Weights of a small GPT-style language model, trained from scratch on English Wikipedia: MLP 448 quick GELU, vocabulary 8192.
Each number is 500 + 40 x the weight over its row's rms, rounded and kept within 0 to 999. Layers, rows and columns count from 0. Numbers have three digits each. The size before them is the row's rms in percent of the matrix's.

# layer 5 MLP up, 448x128, rms 0.187, rows 141-195, columns 0-127
088:498495476542452551500534482487367500505543432467521543586478485406547481477502577499508524395530472466478547420419569470533489512525494504507560457465502562575474487459467513466504501478490496516486456510471528448458492489452432552530477544519514513499497595552528577514480460472468467460468501544514476532502463432497487521495491482477533459507527509456579490473435509493451485444484
100:519581565480531505531533505456544503516485448536552614528617496472508523489567467469390461474489452558486457533497556540535473510457486481445502486491451502498495553488501525469539453444449492535474457453470462488561489505494529505484507502477504488417557494506402519504472522442523504548486519523491507480493536484482562535487497548448517496538583547460472489472483479535623482452538
100:535558470509509516511561446504494496497535531483506518504462473487462487532556526408513444500528512465514469492550534480530562548495576520537512551513493492441537476479558500490476520467495484447508483505514465445497451460486415455509541612534488449523489552516473523440430486526523493418555498492490507491492519479459494398488428605414437456510513540506602517555448532568472489501490
098:431525472464544517544507423514494492582477472523581531579480507430512552549485451512465486476454551491509504436434445447597510466438476507517494450449508479486476533530508510469543465511563510485454549571562532555421475442439514445563468527502447490445507604511524525543463569483500483531494513504518478551524514471498519483480476445469526533466455496524531485501510505439469458537565
107:460528453478528490500529500488450414533491459472502528503572515552437448477533501414533517539525440519593500494538486561537582457505497474497456481517484513493556489429492558436496518465537555551499558400560473559540502481502496503514508512520472468526523501497471511476516454489537486401493389496469481497523519579523504448434518540537566449449485522480472468496414499444514507527456
105:526514537493511527482584527518478487615499492463466530539607528464481460540456496483471474498522561411517507435463488545443559456556507449436509464520496517528454476519471565501536471460481466580484513473523476512557466531523472519529489458496511511546528545430487452547479458480406446474504583504430428565491560495505508453485476547474542456479500433499487475477504531451520541464552
104:477457470465441451569530442470510533542521498454552531585480462502508570530521470487492520544495535527460484550433470556493497448473473521451557475471504496437477479461517496502523492456544467527476494516548484561543471465458527482555529471493475468526594485577488500429501476508467543533450536526452557482448535541527484480438461413536543478441549515627493457482531472509451591508508
081:455487520503488502508572509567501479469533533511500545483544455517487486462525467504512498522450439576493468497472515504512521446547486485497396472499498474533513531447479436475531523525490421520583456494573506518478544538426529526583469521524497483484557498451445522489497466515589541421554533520555448523503483487509460551499582535486528455401533508478526471599491541421545443546483
092:531517523501452492537509535487460517495466471503481543511499494529532482506465506461521543424445558483491467538478498511491522459532581556519412547438470505536465468570430494473520550535448567478535508561599454550485508471535453492553427503525467440520558519515502481461505514449536541461581543544482466512465517576531462402485533572437441449492507466472541518504446433500544526473526
110:489478539538526517474528469461490476497570493493480504588452474436492549535533447523471534586487545506447473451494483467429459543533565563452524467476458471572531502449522502545549449434524485461536474491513475500498488546573513470526498524521503532457525460478482546369536484497514444539511614509495435536507479501581419499477443526514478507547479440530512548541503439537485532500509
112:499571438546465528523546516567441522531531487439477499525519510427449547534532500447523454475509454485520553455511490507417564519489506479507513519478471482475505434513487544553523528563420479476521556456525482479528495532476506531533561583497474520560501519527486524449428483458531495403400465496499447522595532454470539479497500576507555469423496472530517413530476536508523538471478
115:506488476537526484545569458515458471549431554551525505585604450495415449567488526438428489515519495477498435469492503408536566506445486439440537438517500545536512519514540541445522509442540506483463512403540452537536475489469460479478509496584488528544537510472546502479495497475466484456492510494562516493508502540509594490455499497531525503480536493456495437481523524492485602519500
101:500441460476416564553520517532466491461471535540500477564521521430590506578517538456517514511520552491496491453494512523511487489505574526531514475526468513529446450555470481519505509470441515499568504499527442490542472479496513509572498493585452496421558494525519473476520522433445463547434542577510540510551468488534579462463539521445527402454517428487497490508531427542564541479502
111:434460521524484553559415469511510445496469495503605533476524495492543524525481445509482524563417500467534485403542473473527519537512508456437512488556440445512624483495476516509509528489513575487528480524544498494524521516488545604578498409491482492458460490466505518478461468525477490464476567503520476471516552521496450411473539538528444530453457480463548443543471523483521541494498
103:485546513489509513577523426556420509501502519533463524432528519454577553547519468555510482520494456403489476431483536422516509484489457512452473468478501515497496510447492457514549557490568501504508531520458487473495508495531470529504402526509503537539480546470485501448489561497519485383445565473513521544452481417508477489547512590544550437461526512499460518592480544554503506502444
094:522513531551526492502471524572509464477573496542475514478517440508524509479501456462423546520508538532536574547471477584504591449452618470505416492495397520529539515492505495493459510430526450492516531546468445546531491552455469518442537507485498536434434455479478501444506532507560553436493480516545515516484526508519507517461502524423498460505518523483532393514465473517535559450485
090:530508575501524526555487434536553429445506468509477497569621406531460533542484492520455502465506538412506503466520438500477478449476501453437498497599456477486520463538430565525544554548483438528537535431491503480544525483536494452516500483506481531517518480504442564505484477434525465476508496414523478493539473478473473543462448565479513501506518527537533525486520559588465534515467
119:490477449456501460542526447512492500552521453511550536501554521483494495533436449375526491541477409554476501523444421454508571521496447473466492455485531496515521485480446490502570532493474527477531461498522482502487556453560460591462504474519481567513566589472580539504470532482504536503518558520475502471522530466511498455420558549512517445468445435482481564491497491466466524419477
101:448471509488478563507499471545466480480535474561516501477575433550501562532502523509498496526510489502546577500476440533530533545495491494496441478490401556532467508525406465431536556510567506567502518445511477550489507498519440456492470472482487446580472480467412475458522461502575503466505589508552457542506471478519487447580438490454545505442540524427460509553463552517531521521511
111:470442448476471582485554432597503489481528540502518541490470554426554537495534541488492483513463413516490487505500430502530514521550551488530496483476468458558457520539502492547523531540524490538489467472505474513465493445446555506523543455547473481432549466445497481414435536517529483428535524483584499551475459520501452525497538538467544466513539443439523443544553597525489556494444
096:468455506495509468487496430469543482459481552541547516488482501553524482557543464508435404568439452581538569494506541474544493532468490504410479499510503431480549536404490538487519562444510452470504461510472516424510489497558445496535515597555485522557484547482484541467490485511544522434485490494456552473479527515465488459435488511481495452555482474540532438523535568564532541494442
115:542473494576485484508529461487468499573482447611488515558448534487566485477478545491467532497482477573480502480464494482476502558533535529505517558456454497479477443499480497529538554417509432439537475549535472483509462500530485511532488483520498406480561507545490542486488483584478430446545495493478460559459510466463459504434469570465471478499500417534474516427513460505480633474506
091:518521511467430616522524499525517493513506522456520485499557492574455545518524478450527470418508528497550527506578542484543518521496552430474512465532480486412582536500472494554511508521510484513519513432517521486513451599540486524475454627531413523529540495528434577479496532507490524487527462513414493479487543444462521485495549491455479491505543462509537492510572467495544517489420
080:495487434545541520494579537520578518531530514443476550473518436416490479514549514457455465512511433481554455482419499512488496512460515478525455434568481510532540578478518494477490487515484457565513491492509490465498414540452464513532481541557478446492495522543529564528504500487525427520440498412502496536504529549392455540541486482476560535518474486511489429511595462513433459546521
088:460490486498458575537504503499426549501518440501460528501479540417495511444560501461592547479475477592448460479429518475470536493493424448483458463520513505501465563560495488584543507461483514473517554544513449518479469494539495549585506509515486520551574524466548508487411537483452499454547548533472555488515526403495559465530473506484533545495435469466555502567487517493473486459537
101:547563515511434534542451437486484492479505472408487524530513382537565531544465459487487491486526491453491488545505524576480481537518510500502465533550498548490554493515443529435509565519461524497476522467482492462551420527527515543477540485606466573448492591509446495464491501460433511496466510561500540497568455489542496505475538437507505519557515479535490407486562484504407492490493
093:436442520510450524534454509524533498508507508441538495581475446597512552518430537529530488464491532541465507492452484476545514474469481590482491470533406453477562501510480471542531504507533552493538459456563469485424534596467517487512548595480479433495515486447452513491456417475489528467542485498577500485487475516496516466560515473536482454485535464571513536561459541474459460558538
084:480465445527498477539535538475496502537531464487490539495449506477469469478440539436372506524503509467493464547509432531594455559458467534535470541502442529505566519485518564501530450479556520469444518504525491508492424462461504477502564496510498405460496553621507486512495495500468574488584522505458540546437446525494487489508420476502507553550432437494550491462536509529517521479522
094:507505516496505477485486412483535368521496465495560500485444458528461574518472495440486503542475497583472584522538401514536554472478494440545473521488474531497552514462442516558545532482468526460527547466416486469563482524499535495541502527516489476482521481474514534479435499525504531464534549463526526434453489522481494469519480487490499430543453509600550485553530612558494471463515
084:406548518505479524503513483543544483505566459453488525545474464501459526514434477440473492569525430445504492519515501546491519414498538494482435516543528502552577493474528505515499529487536480562496513461494513455527540501551511541507479457504475445505570452477526565487442417475525582436525465490507490466588501530488384483499558525432454458481581517509463434563516554511497456525496
105:503473501483509496547520437522501515578548464566478531537546437515518562530523477533492469574433487544469537518471484482566495472531564576505481351489436462542470460517514471504538455432486500438457514463556486524487542480507451494586468446521503455502443496546518511533539498529519511472451565455521492474459474469509452439562486505531468523524493413560531457488519469454505520546564
085:489477591521416484490560517501568470468625504479542488570567445539560513499495499455512488450481467459511543544482470543461514570520574506546477417471425455499524465495451485522514427483462497493533429537526460558504491445467501463452586577510488487536468479444526515503479549536571456585509507498506510498522548556516522467472521500472517476543568455502509484469474473497479517481473
101:481564459556416485576494483527445475533478461523568513570470531509516484542535482515504456480497500501528527443450475539455497515543456433471389453528472555461490476491544546526524592564544386492471470479554497478446500525439519503463514497494468494494540514527485486513440512446535483441519447520479535507547573436536570506497455508470503426451470479533489529494528511477548578447520
114:474479486497450495509521463566466483485483537412558517495517470524499527552578443442508462554475546425529511464530416525575508545540531488522535574523472502559460459487425546546546482480487509491465528436499500491477470490535424493581538563524481439516442450514441524414511496492541493558450533498492468457499494459524497513569472525509497535491445508478510503554402526559522515539426
092:485460539513496487481460476524461532531538496541544497487522447494490519488523468439458416514466455497518513470487467452492518444515499506501491514539457507532517499440449453515489515529554560548557496505556459545513502527518493424512467516512482463583461582522479469573453504416468427457468559468523491588559548542438494558493558513533591511435529524561527549480510490472464584450590
100:493537517522497447505490485523499454541490477561542507541564476492469542590550529538414525466466463393449546383542482492524539581535572513515549481421486462427532416506517519476518554489546460474497510513535475544457490492479466521465486537522492468547447467561492516495404495477543514535430545465463492450516486537506488453526504556489493466514496469549504557532457482536515548469445
088:567499494515524470518538492518496437490468487457540487594479479523472543515509535482470564417492468481547561504458481480527524486513551517566488442482518518499498478524489466441552518473434523524576457456499511450525531552492510438608521519554501400552569493489549479460499461432526446473495509500564440518494522461512486488486465536463545533419506510451461499620550527561454506455512
101:483484499496489498470541474564531434582554522502531499496463511482447549567526468488484482520520494494489534480551417503511475465499502441561450534483469496514528497478459486529525578476501439536477590418542519455559530512454416564514483511514448452503549540492422495521411519499446529497477472467490505483529486445425541412482486519480532421516449483572556524532593502563532503507527
098:433450536485468469515493474555517479518455540539542483535509468445587527483482422519466540541488500474480482510503470515513521591555417447460485426500420465470485436505481473519547523525568569483524585439528482567544496527521538530471546497528475504538495510538441500490541506488499434598470558476411518519497542478450511493466476469446580511447541469540537531484510551499498556470456
111:460524438573481424503495476489549496540500491438514518525476477499558506461421470489456443512476488514528516572458515572507528504476440517463515459509479534494552559488457490485512450465473473472520512513531492416459436500539420506539539587546463502465499551574529556435480522447483501570521532476503501497489571480511522548485476490529533539525456384560434484518578471519544466537575
108:431531504466428499507483555546421476583512529535437522516536533455567465529477494455473430538463448521536504467471431494529518504470490536542431504496473472464506509530445513519531506446497458520443598544498514496518508472512484562510483536528485449522573517543417490490484535526517452487500453500512509540567531501556513439469456517499554431480473414527495531501589447477568529434426
114:459441448595405458551526497549424516548454467576509474583533404471489485483467550466487463502467487544502529403482504438571525560521526586463483565490499521442490493552487512524544473490527475490544493504491482493485487493516496497501479504578461462544534504495523485510515459517528448491493549556542545575456461502469478455484488492524524507424503397569546524522537513506531512462468
090:536450545481435564511593487577435497464451480455524524552516438515478572510461529464500472445516538522396491513533464458546464540455555472502489513489435509490501530447489467507511523571479512543516553544461451498563522504500505477589511604585507522491535488489488514442434499510451502541515487501552461540485493558415494523478521479492447444439468497482547526490470509537436491455461
139:512475446492526539499558513517531493544557396482537524603530525456556469483522533464498470444487505460473486536490511524451523555510528522516446532470474517494457488459485516455522530537505486507500513531586431516456446428485509457430503544482452476604506570595468472516517520471513456445475567536448450561437505465483527556520451532481584499427527470467503543496548521478510500555541
105:542486532510540490608505481524448503489580486500527491445500473513536521583462498492440490527497488510519556431470512518543483453467542533427469476513477517475542463509429464506500511463524521515436538457466486537501526487548485523523464536531456509611515464578539573527525493454549521459474496507463433483477533474519423430550519497523488456531562505548509421591528490430480603481505
097:502547505486445516495555472480465497451454561509487512496442526541484386542480473514521458476514480515450466502535518448482522542518454450463562554522460548484497494476521488521527507520489464501572526588567449438475547560481548464482513561589496453484446507487505547479459530542463511461522432480486437561471493513436486500521495515380497540439484497597484583547532501546491470510468
095:516447457537500459491466391538457446485516542474529491502480515507467572465561546497478483530481441517528549434510509564490523453558477519401475504522504533498538466479496475537535557465546531425570526532493486470487484489518460585504470564472484515512516554500475538487458493534473465464545490510546435520477534481461539538427476487493514406493495548629503569520462433508437540499460
106:485545505518515475477478453490430476468517452428525511481539494515550497489566493430504446521507520507568574397538466568514516458558476455478476506544436508500577564440416497490493520513512584495543547418472501514489527518564453537488505549544451501514458536558425498512467472447458558508446394557523460539533494486496525488502527519463467448484514477536555510533477513487448503527444
128:450527471519485548601472491496529466478530520439548516478494444538560473555471439488444441511449554474448449511475427539425520557551486486508490501568498451477539465525476477477594451483544589537529457528510442445466467538510433495505532509580479533458488526513506590527472548479559493495496521562504482543465469524485445543502497475524513542484504491583546504538510504416449488543489
089:454548493484497521462455459498427507571555526573572504491497493542540489483425509519476484526522477537504545545507477472565545539508484441521520494539510573497478461480528482501528559397540479589520534464505491511464512494527472447450461546508468443530576481576485481505474468462501484562462483515461437535471437564476453481473415444420545426514466502535527516562500527546519519426473
082:485560472466538556506556493537545538519552552531499530523540466476603482429506522469487547547538442454450478525548516455494507521451576507500490471465472471566539487480467547484508460480497453522470488419529471513513490487448529435522520577484486409532483526499476483481493498491545431531442422501479481499541492538510420448556422572407548480512454490528502486588472530524528524517450
099:585465525516551541498492457496544434531538530366511515588559488434511557556540495518486540487447476498554530466513515526504488446487557517442439500538522466462548501522495469476484517414492508548434450450554476534479518504600550542534522553526465435509510540472448475500463516447509436472493480514454511502534515558465474417504459499518482512491502396475524498466544482510525538493532
084:468470462569525600497487557478510476524528469486553481506486527470510506465506558477537471421489468495531526407473552518469479524514504491412548550466435531465517462520478536486591500478508529512499540539496514410550491562463531500513498457479487503540545480495554539395455426479556529452477522545532542527451505460512458476527502589444478459475533512577511426494408513480506474544507
082:456507434539538564506522525522518479492537523516561541455487489469476534426506529521496435525444480518456517478447465553435533546533469508512468451469471506545536497459542536503573523441481510501543460516524518502433557524447585516493532487477477540579440596564465505455452468528560500481532563527581408527499448483431486608455533526496486455463491465459479504506482492522505463493449
098:519505513513463541465549527473545455524567487446464503505587452512465517484559508451462486551492471463493510520530512588434495454495580498459496480424502513470537396449452502487525467497541521407506557453537481553493476428480482510565433522502454486545463524534492565463511415467509510446505460514471523517471514569526529451488542593514482519538498555505581513500519540445446491552488
# layer 5 MLP down (transposed), 448x128, rms 0.19, rows 141-194, columns 0-127
081:450546483468539493430471501506494543499554558555485576516518486519366555529498454583542430528534517402411487548536487543511478537464530473514444545504594510479549458450466533472458489479530582511528492499451467466519502506527487415505540485470492504468520447506526484547502482476517550539481410454561480475536489536511555516530435440492507460515524486525491449520528506491497531534459
112:461461441520470458505525510519473436526538480447481513562438481462475534538473460515582562499580527458572532482575445483503537496528584559521495488497549533515489463520458484501509588519521507535425509497514470533450497457469479512544550484520445514552493494498567572486435433546494526504543509412529474494529472588521468476493469497542513471478437433541498518516541448474413544499439
093:449483479490483526454427495524545469463472530515454391511567546485452510512448443496510467462473546509515528506555487559565444500515528480521492477446498600479484456499513507474542515502490454507483505524516534524512553531457523447532583486507541447596488459505511572478457504500519548564433435465469560484535497453605435532448511506496498509490474495443487505512518450622498522459469
098:486556505431455559497489476488487586519540564549417527464537478493449533557498550479550557559466502585529441523491432526504496463542448455506499482451542499518536472525523503528492565473465515486513498505524508470473460480555500487455521446570453535566466540481470496441489479530486533512561435462492495445551476599540490556478436420422492528493527531477537452450525480531510433495444
099:502584446492515527536496519526406463471547453495500520473471489497518533449532482493506457452490548509464531559530495546423497515530500521399528556508522510478596540560540524424436491545548500529532472495460481510474485553526503491556554469465537514505541471547491578490479511488478491422513516544465488519482534500479456565513536500476436523544522391490487509424456506493384477421524
106:541474510490555466469531476450501446440492485470517420506407415527529500444555473500521584479521530451503533500584494529494443454500453512475491523518551519547476611555538500472437488518504491530453486509530473533444451481470511474561541494487511487498561552418447457520458504492442498541509503517574468541507470455475497538581535539582506534543506490496479534508496451538462398520520
104:417558539543495482550519425474436455524585537500377522551562469491519564507464532493455576500493508565505545477511494442524508459482547425525542523506522509445505531459556417548439494512487553510438508500521520559459487458517547434455448538542469512434478458494506514441450523562558454508504511463470491564529522519465494517566537502508537501498460499492464484441486497469559504495495
089:512470514470512513538430534483594496455488403498502512532453534536524513461480565523511510532556504488528557479547460434427434560492461543456510522485466497471487490520546459498489523521549503550453547518442592530535502423554483512447500496490568550451485481532533506469507524499475486569487510519426479490508510448478530545466448454503413570532418525479435538463446509548457577478518
094:467440520529461495551529456534461467525467525492493442510487467525585538468594507535517499605470525545560451528451499500516536574548481494482499452525446537480513461462516526519541441442521527438518538490460537577511505420459503429451504504463487562480486451433540444537514529557523461532508465451470512476589482463518474507512478503522500532500437533489492532516552567452473552498398
114:485522443517488529514496485417501532505495464497465531522472513408541476535577515429524535525427564479542551538521542484500477508463497488487537511521608486411473496506531451633443519471544459491542436487527486534470482494512485511489514529433473495501424498422482521487501489470482486486537554470530494482513569476538429503518495563555537482559474463459584504500470405460526526555481
120:501477478558478473547434434477497389386515505512458425495529517536469516498474495530455487538462513487494569543519446553485517547535469551448537488541515515536495494550501495510483517448531488563480492532546537467497553420458551454475487492474444587524477450547510506463523558533436533417530490499530446508458484470506487549575508477516445534567512420530489532467512578525478519446530
107:515532473534488423512481513452497464514477481512562421477486459473480588469486523474469478538478530533554526498533536516531503519450471529492517570489560489482478570440497514505411468548423495497425538546486513458547447549504508496578455529498447468505423502487587489452523538518458438399533502476472551535590574463431498474519553519528502502517550487477491524531503414517496464543508
102:452473472432548503467502557508470576429490564481560461538520548474533517492442508565484464532589545497564451475495467432473504470527491506491466520479525489525516557415488508506462534472529443507548476506446506421482544462565565449459456454497530521482582459465525502552501487503515517498496529512445517456537508457483517544564459445501479459453536444442450503525549492527502536623529
112:501509480514501584507495518490449484486526432451467494499491428553412513490501529431456444405490492475531446516548491460510545478503534531553412508477489456551523557541544474480479471390584493501506467477581465512458505534486467461447530555514470478520561518511558507465538506592483507531548511479533500592525497566523543480509506484543497485560505538515432447515497465536544419506512
096:504494477511529527483530622441580535511548511570546527507496481558444554519507497529518487441469555492499470586422451507477488477566493443500442483439443477468499460450457551510497554457499454492502493523478591503464499445528528546468534506516575495491547455592482493531499491469429514543469488516493578519499443530535451484520466512485514457519523531428531451436519441541483452450507
080:510502505532513500496469481501488455586488525516475648460510522495557495568457536423519532529432502487498462487473504481497498433511527491540481561487547511508497525482526563498384524507521440567467485488518450485505477554509491473489471526455504445511498524524488534502554468481518475472566515475461517524514659470564478570461472529507466464494435474515458464491443433511557447489450
089:500497514465517508591492555462455480448445502519469451518480464588445601511454458467489409490549492504534530499470540510565593498528498486465552533472459494446611556541457463500545413507556447553532508445491535495479535490426501492451541545522524497524484529552455520463541500543428505562485506508536499474483428519468510515476483471502494527446427480541487516472511459517457547533518
121:533472531471474478449442514536593530510531506547501482475525496492486435476535501532428534463515415558546506483455505452525542447554484463408511512447554491437457499478467537571465523496396520502549487515549488522505513537517456543457499493458485519463516569595525511468501508557495511491495583437491515476554528476513529515458535496524536403479463472518490612471478479499433453522542
093:548504480443560475519494530428493559412500491542511426483471467528444553559472463544493498493485530524467526444499421485470443567478466454526578508490520465471514514496493427569501484442540478568517545546459447581517556498598523486508531536517543481560499484560449387479570500490498489496485509457452543504448517484504523581486470489499467518528507456523484546467460531572501510476510
131:535457411545458513467530534449470527522537537462536494507524483514543527462504521517521402487582490460491588516561507474552477492464518539466500548530486569434529522483487458526450522519445486548537487481548479441412466483531458454512524468433453518548437546504507505459523554436405504497523511470554472566534514472537415473490489502527498497536451433488507473541521516518489615500537
094:483526477474456480499512501527402553505493547541448550488528465515453499438478517507508448475464562491485501482491511503431483485540490500454571532463471491563495533519492485535449420534536581473574492543493438421522539537515489457495561475391530531448491524512501479495516489470496494540543506509563520519475554468521577519428478427527524490424512498493416575505488532439503504617526
114:562505483421449570437444486507524479515539533469451478504464552562461546467496462471532503511551519574445568577560499472459412531491447567495573452505501515467454447508486563521489511481497536467484518512505574477524444474500500442612516503548484554505498548517498471527470468424462526472509492535532526444455478475551515531505521451556519437493513559505528529502514476507453492419438
081:504510496480552465457474470549505530466467509481466414491491529500464519509529503504519499547506473565539474506482483484592486469530537585536451524484530552526488434463483542517461530516491555474478483533499701513484541490382494535497479433502436528467443495524514481536506473477496468500494477526554458556514423567509472528535560502521506490445465445438494489531515475452525484558482
084:501501429391535514562402538447503486477451491481503471542493495494480493504470512483473537526540474538514550428527516487422501516489485510457526481576512514459496466538555424541498509524454489556491474472456541523546501478468507515471494456495490581452469485470474449517540526481491541523501586508438484535597487633505547559499440424551483554531460528521469563468544466529527495525488
087:457411523542508497540470485543494449520492513439517525504505528534540488492514537464490505419515447523471557478457555403532500497458557492515474503532458451540422538537512489474444621479516476535523458499452505545437469526494449525433550512433505500372536524488544473478531504503490431475590540453500485552485526495526550594471502520490514495462532588515497511533485488483541483538501
100:550515535491578599514521485600511558461476495532511510471508470500457419459553500499549460548529451526483481473489535470541491478505521494510464461450541491490475462445433493488521477458413508525512552440507496536470523478453531500491442561477460504531512484427459524550507451472584468533539474516429457591558545520492424491528545540467509461436536531481562521579466532433482505498536
084:460495506501553567493541555504477450474400547510497444476520495524422517479533428584494439536494481480510488481560520542436492524466449420460471473482529536518548549480509487479558539511535526489520464532483502433534573444557485529475559534451528558482455478510370526461527519545564490482494547521513470568459493476509502490493450469505537452519558566460491515500497528506581472490433
083:526576521422553486440453520424445527524528497551510516502558504514522450522512518534547411480482504511466535509499513495537424517493512417393553567484470535454512498478539514475481465526531541463508502483489554534490507502531514524557490509436610503492432521496464463583524539497465440493468479564458472487535533506533505508394488424496468491559478529490548528498482555484468509454415
100:411539568486420471568504464550506521480482511529535402549494502473538468472590499507401498558445580527536473537480521524455485495537443576502480502442442575503506490522544482451463487552478518442497491524514583462517515427448474556499470462447479504455513530518554477447493533481528524504480525557485445550512523417478491479540562488518484494511503502516531547477485516404500524524519
080:542510549499474461520506513482491476444456483512552484494471539592566476482483579517480546446467474526516513488516497431475459540490457510598544464500426512501442484522529484454544493473479508529444495534465607586523508440455473476484525452482528556390449519575532481463536505553483449533563481533518472510520485504502528547511508449549519532505399471541472543421515481444474549497511
098:464546410534507487561485578503464498508493550478452476444491450541419501484451514492558505468561490453499440536485491490503533499574463469533543493485499440542539581479503479661529503477522436576485508504485485494455564454572519446481517502513526483552529506505454532488557465484465577463494482503468451530466502509490485470581495501465518490468512536474424466535449498547556503557527
081:486496514509504509536500516450459495563525531559510423466508464518467495545472552470449470540515499503470406515531473610502437511586424458474417532573460455602485575494492463545433513453500528456542486537560530475505497493472489450477462457520544437502453505519484448451542486476476529474470487525543511553543495491528457538486494574556484464459499539478507462502543564538543465556542
089:458499480495481516514503476499508509515512503479487478507507565514495472493484511522516486554530460489458535449574530496511515525522461494504439495562516522466484424483482475496400475481504485513509488465455690492476509448487474494448451501406469530507482473471431532517478470502482536552581480522468527496511631521485434571481504539496504505485481583577531555575505540544476453457474
117:479489451514424448574556506521562502449491479387490548552557565459490513554489504490448563504535516491545558487441516542492441496517526509447533474521492487441499463535522518517423507524482479485496470544578431495505443473573451486381538482459431493453503524560499496467454519498567441534554474515547509512473483506462490544538498503576519487466490508558495471534474493492524504505594
089:525544499485514474552529476567493435409516496525488495524447469497511466478603518486501469534514513467520484524491586476559541487501466477513432491498483585574502474533524469490513431448526603444485485472505511401515571530480577502517454462507470474475562490461439533547514510491511491543431483535525512465473492536467551493482489444548481551464477468446475477542533557423507428558557
102:564459504490462509474527561492497570412587495479475488538524524440530494542433494482512504545485506571533535497491516514483501474541492491453442473452469452459476477539574457593517485476526479553538450477483483527449465491488458577464585484529485522430481462483504495543528437490563555592488503414495564517482457566464537532522460435526418492488464528509466524537465533519454521550520
078:450437544472563493508492587476506473484469482490520458430502474489566441499481556476499522406488508546548477542497480527449542459487462464547472478488507477507524534518464493418483502538514495472480511476455505525505553504425586575504461523510480560563509532493491484505481571591490533506580441547453552515547544470500502552547556426518518413496510496441525467407531437451496498515505
091:501508497402471517511488497518510511438492499467488395473524521536504507515560471581528532456500499518513461537526475504525534532578442559506549441470470560466517503497540513471486461548519540494476515513500633514444516476498483458495513480533338535508470545523503523506474586491556522517504487530514439564543468474533494580476509431477508478461455500539525462485462480474450514522415
097:518579485489524499443487514475478446497496532485544507487456524526482515535509479495453483479446453466528570506468528494576511498437525523557483541543485595563500416510428550541516505444480575468505446537460572454527547491438499482546474491488437549452484509491480579482449585484546441476506494481542494496554537462545420499540535457445466507487471535530480550482514449468468438487598
109:521517475506530535467500524506505580546501428447496549549494548502468527489400503516606487455488466524532502509581515491486486480525491481495448429464505411517490466492503526485475514522460474566441534490577536489441528433561490508542550527532455495478450484500439429452524575557481516467444472539476560469519513551537419424448499483508562507515450522452531472491541519478536569484550
109:587504467486462414495508524477490469482480474498499576510481553424493458479465533511468558432502465476546524604424437526454479426464494527424482531547571456467466537537532568497417518536536519502499531495562534471458544440462507552560508520474546529513537468510521491501443535503525469504525537501582532489482467475501424427484544525540446449575519481518500505452470518526526463478512
116:532472406517459466479468418519485534484412575517461516491556482477442494484452481487471463482519487461503560508449534529468490534534552556505504507528443457500507531530465592464486425524474530489478512450503487434540446479508481465473467533530457517476498536604554440558529508419517534431479495495578493623475486513526513544604458501503501498493507501499512566518515511544540478509544
085:530506499526508589508466425415421547484499413546438461466491538514527461580530481484546516439462551480487476492469505490473523491572515484524428530486500519495518436539569440472487466490557505495461560516533455577512418548426480504504542460512508507502483549501515437524474511491473510451562523549441469555502500507550516517394455486579496547522533515503494526497528545555489553447503
140:503523496475558536516616510527437525529481516515571460469494536467552475500525493524463454578580481506494493432466448463477499539503461493482509507520474528464430531502518504555466505525445471459536532502495531505460505499442510469457474548404527462558481528442509466560473532538546479561467503525482501545493542472408456517451520494433570521481550421574494456478534558566451531482425
098:496479461525480517488447454486409527561532490484521452473500488512525505508529470486479522472505480469483512529531454496559537545428539500572569575533590546486507487476471503554499431452495468451566466479429447481466467489563560470560461462530492538468552552488559494563448428527521428558515552504477492473511505535535499437503461537483470481477528564570411492494491511531516419498573
091:450508481465433564515428445484437511532451449529517475532543532492524500486573483504535440529523475500539493499531495547462535532554559494453484523469550486539551454518478428466508410476609506461475486543443488467518486504465463527551486474568472475560474485534459471387471545457542440531502497499519574537467539555543520482477463505478472552484556452540489505557577485556511502463463
092:534509545548469585468497558489505471541527446502424524506472522504501486490426492493488495523556584528540528543488431474554472523435506527551478505535519468443408501523502487522487500502516550561503452440548568507501489534487557475486466479503495441417484509444463551454543422490523509473445510545508554521438533612500468556542520496533501539464485536476437471517517514420421485435497
107:475529478564551482508430482439503462523497503501450570525494569451550509495554533515576513494479546450543481572462480468549596460539523523447561505498532560493558507514525433488484520507493440416504441593540496502525465525506499526468494463485510544466437555472511562468496507542458513499483594445516485555471488504435449472577496475540435472523498483443525453489461420478462482478482
146:465479460483544486486517533582566531492498478458481560528474531438459492421442503490556445532530472514470439502470553499506512371483508478530470464515551588542516491476469509457555487501425431588506513560532487492545545483488524546523467478474446476555490521441557540535426440489530589520570500471502483523514507410469481460518551482501460495460487489471514505497536514501562555529530
078:480474441538495477472516465471521499480487499434472454507561553549455472569569444492438525440531481483495511451557532527553490545539469507547502504498565463489539504509449530472555455503474481487528431502431575537479476513538474555522599481501484445437515491551561495475481479487528471470528457513456549559510474511516514491511397496450494621510483480482379493515516520480461533573491
085:447517496447512469527434478463551482471468431517523447552453520513523473495438572472506605506530437526550516497562594457460486520468497513547503490522546519481467543450524511413462429477531506487452548449487518526495516441467469528485470469481550542418533505501531468540536545488494514478444467544499518459558473579506571502480510473526452607557419541504490532470474518536507483562496
095:465498523510460517452516550524497538579403514485512508496549515521506531572539531490528525482495474459492502476488526488511444501543560494522456437504412504512488479483510497490480478405447492430451421541600465535544511541584499510513541412507503469548508500561486445493480521483476487459551483468595448543488488564539507443523510459526485503571530536420531470500471480519549522392508
078:452530528491541558476521559538479545473445554446470443546496554490544490480509512477475436542473516544393517487401483449500448449601488488515510524482479413537456530506493529544490545545390485533490514512516580544533521504453493500526481514503550529440528467440415517559486440508504525490496498500484492544493466492500519435497503498485447477490523477527439449587497574510507552547535
085:511490502500476491496524517511496426478453435410534477495491494473484491461541510470428490454528442524555529402526480442453462440521516481522551519551600469479460508534568437473468501531469504492511494561463517580511519448479497520501565502467542541553504516491482497555508511562502523538541485544472448439513516486460597612466525430466523491462491491451451602486539464520492521471541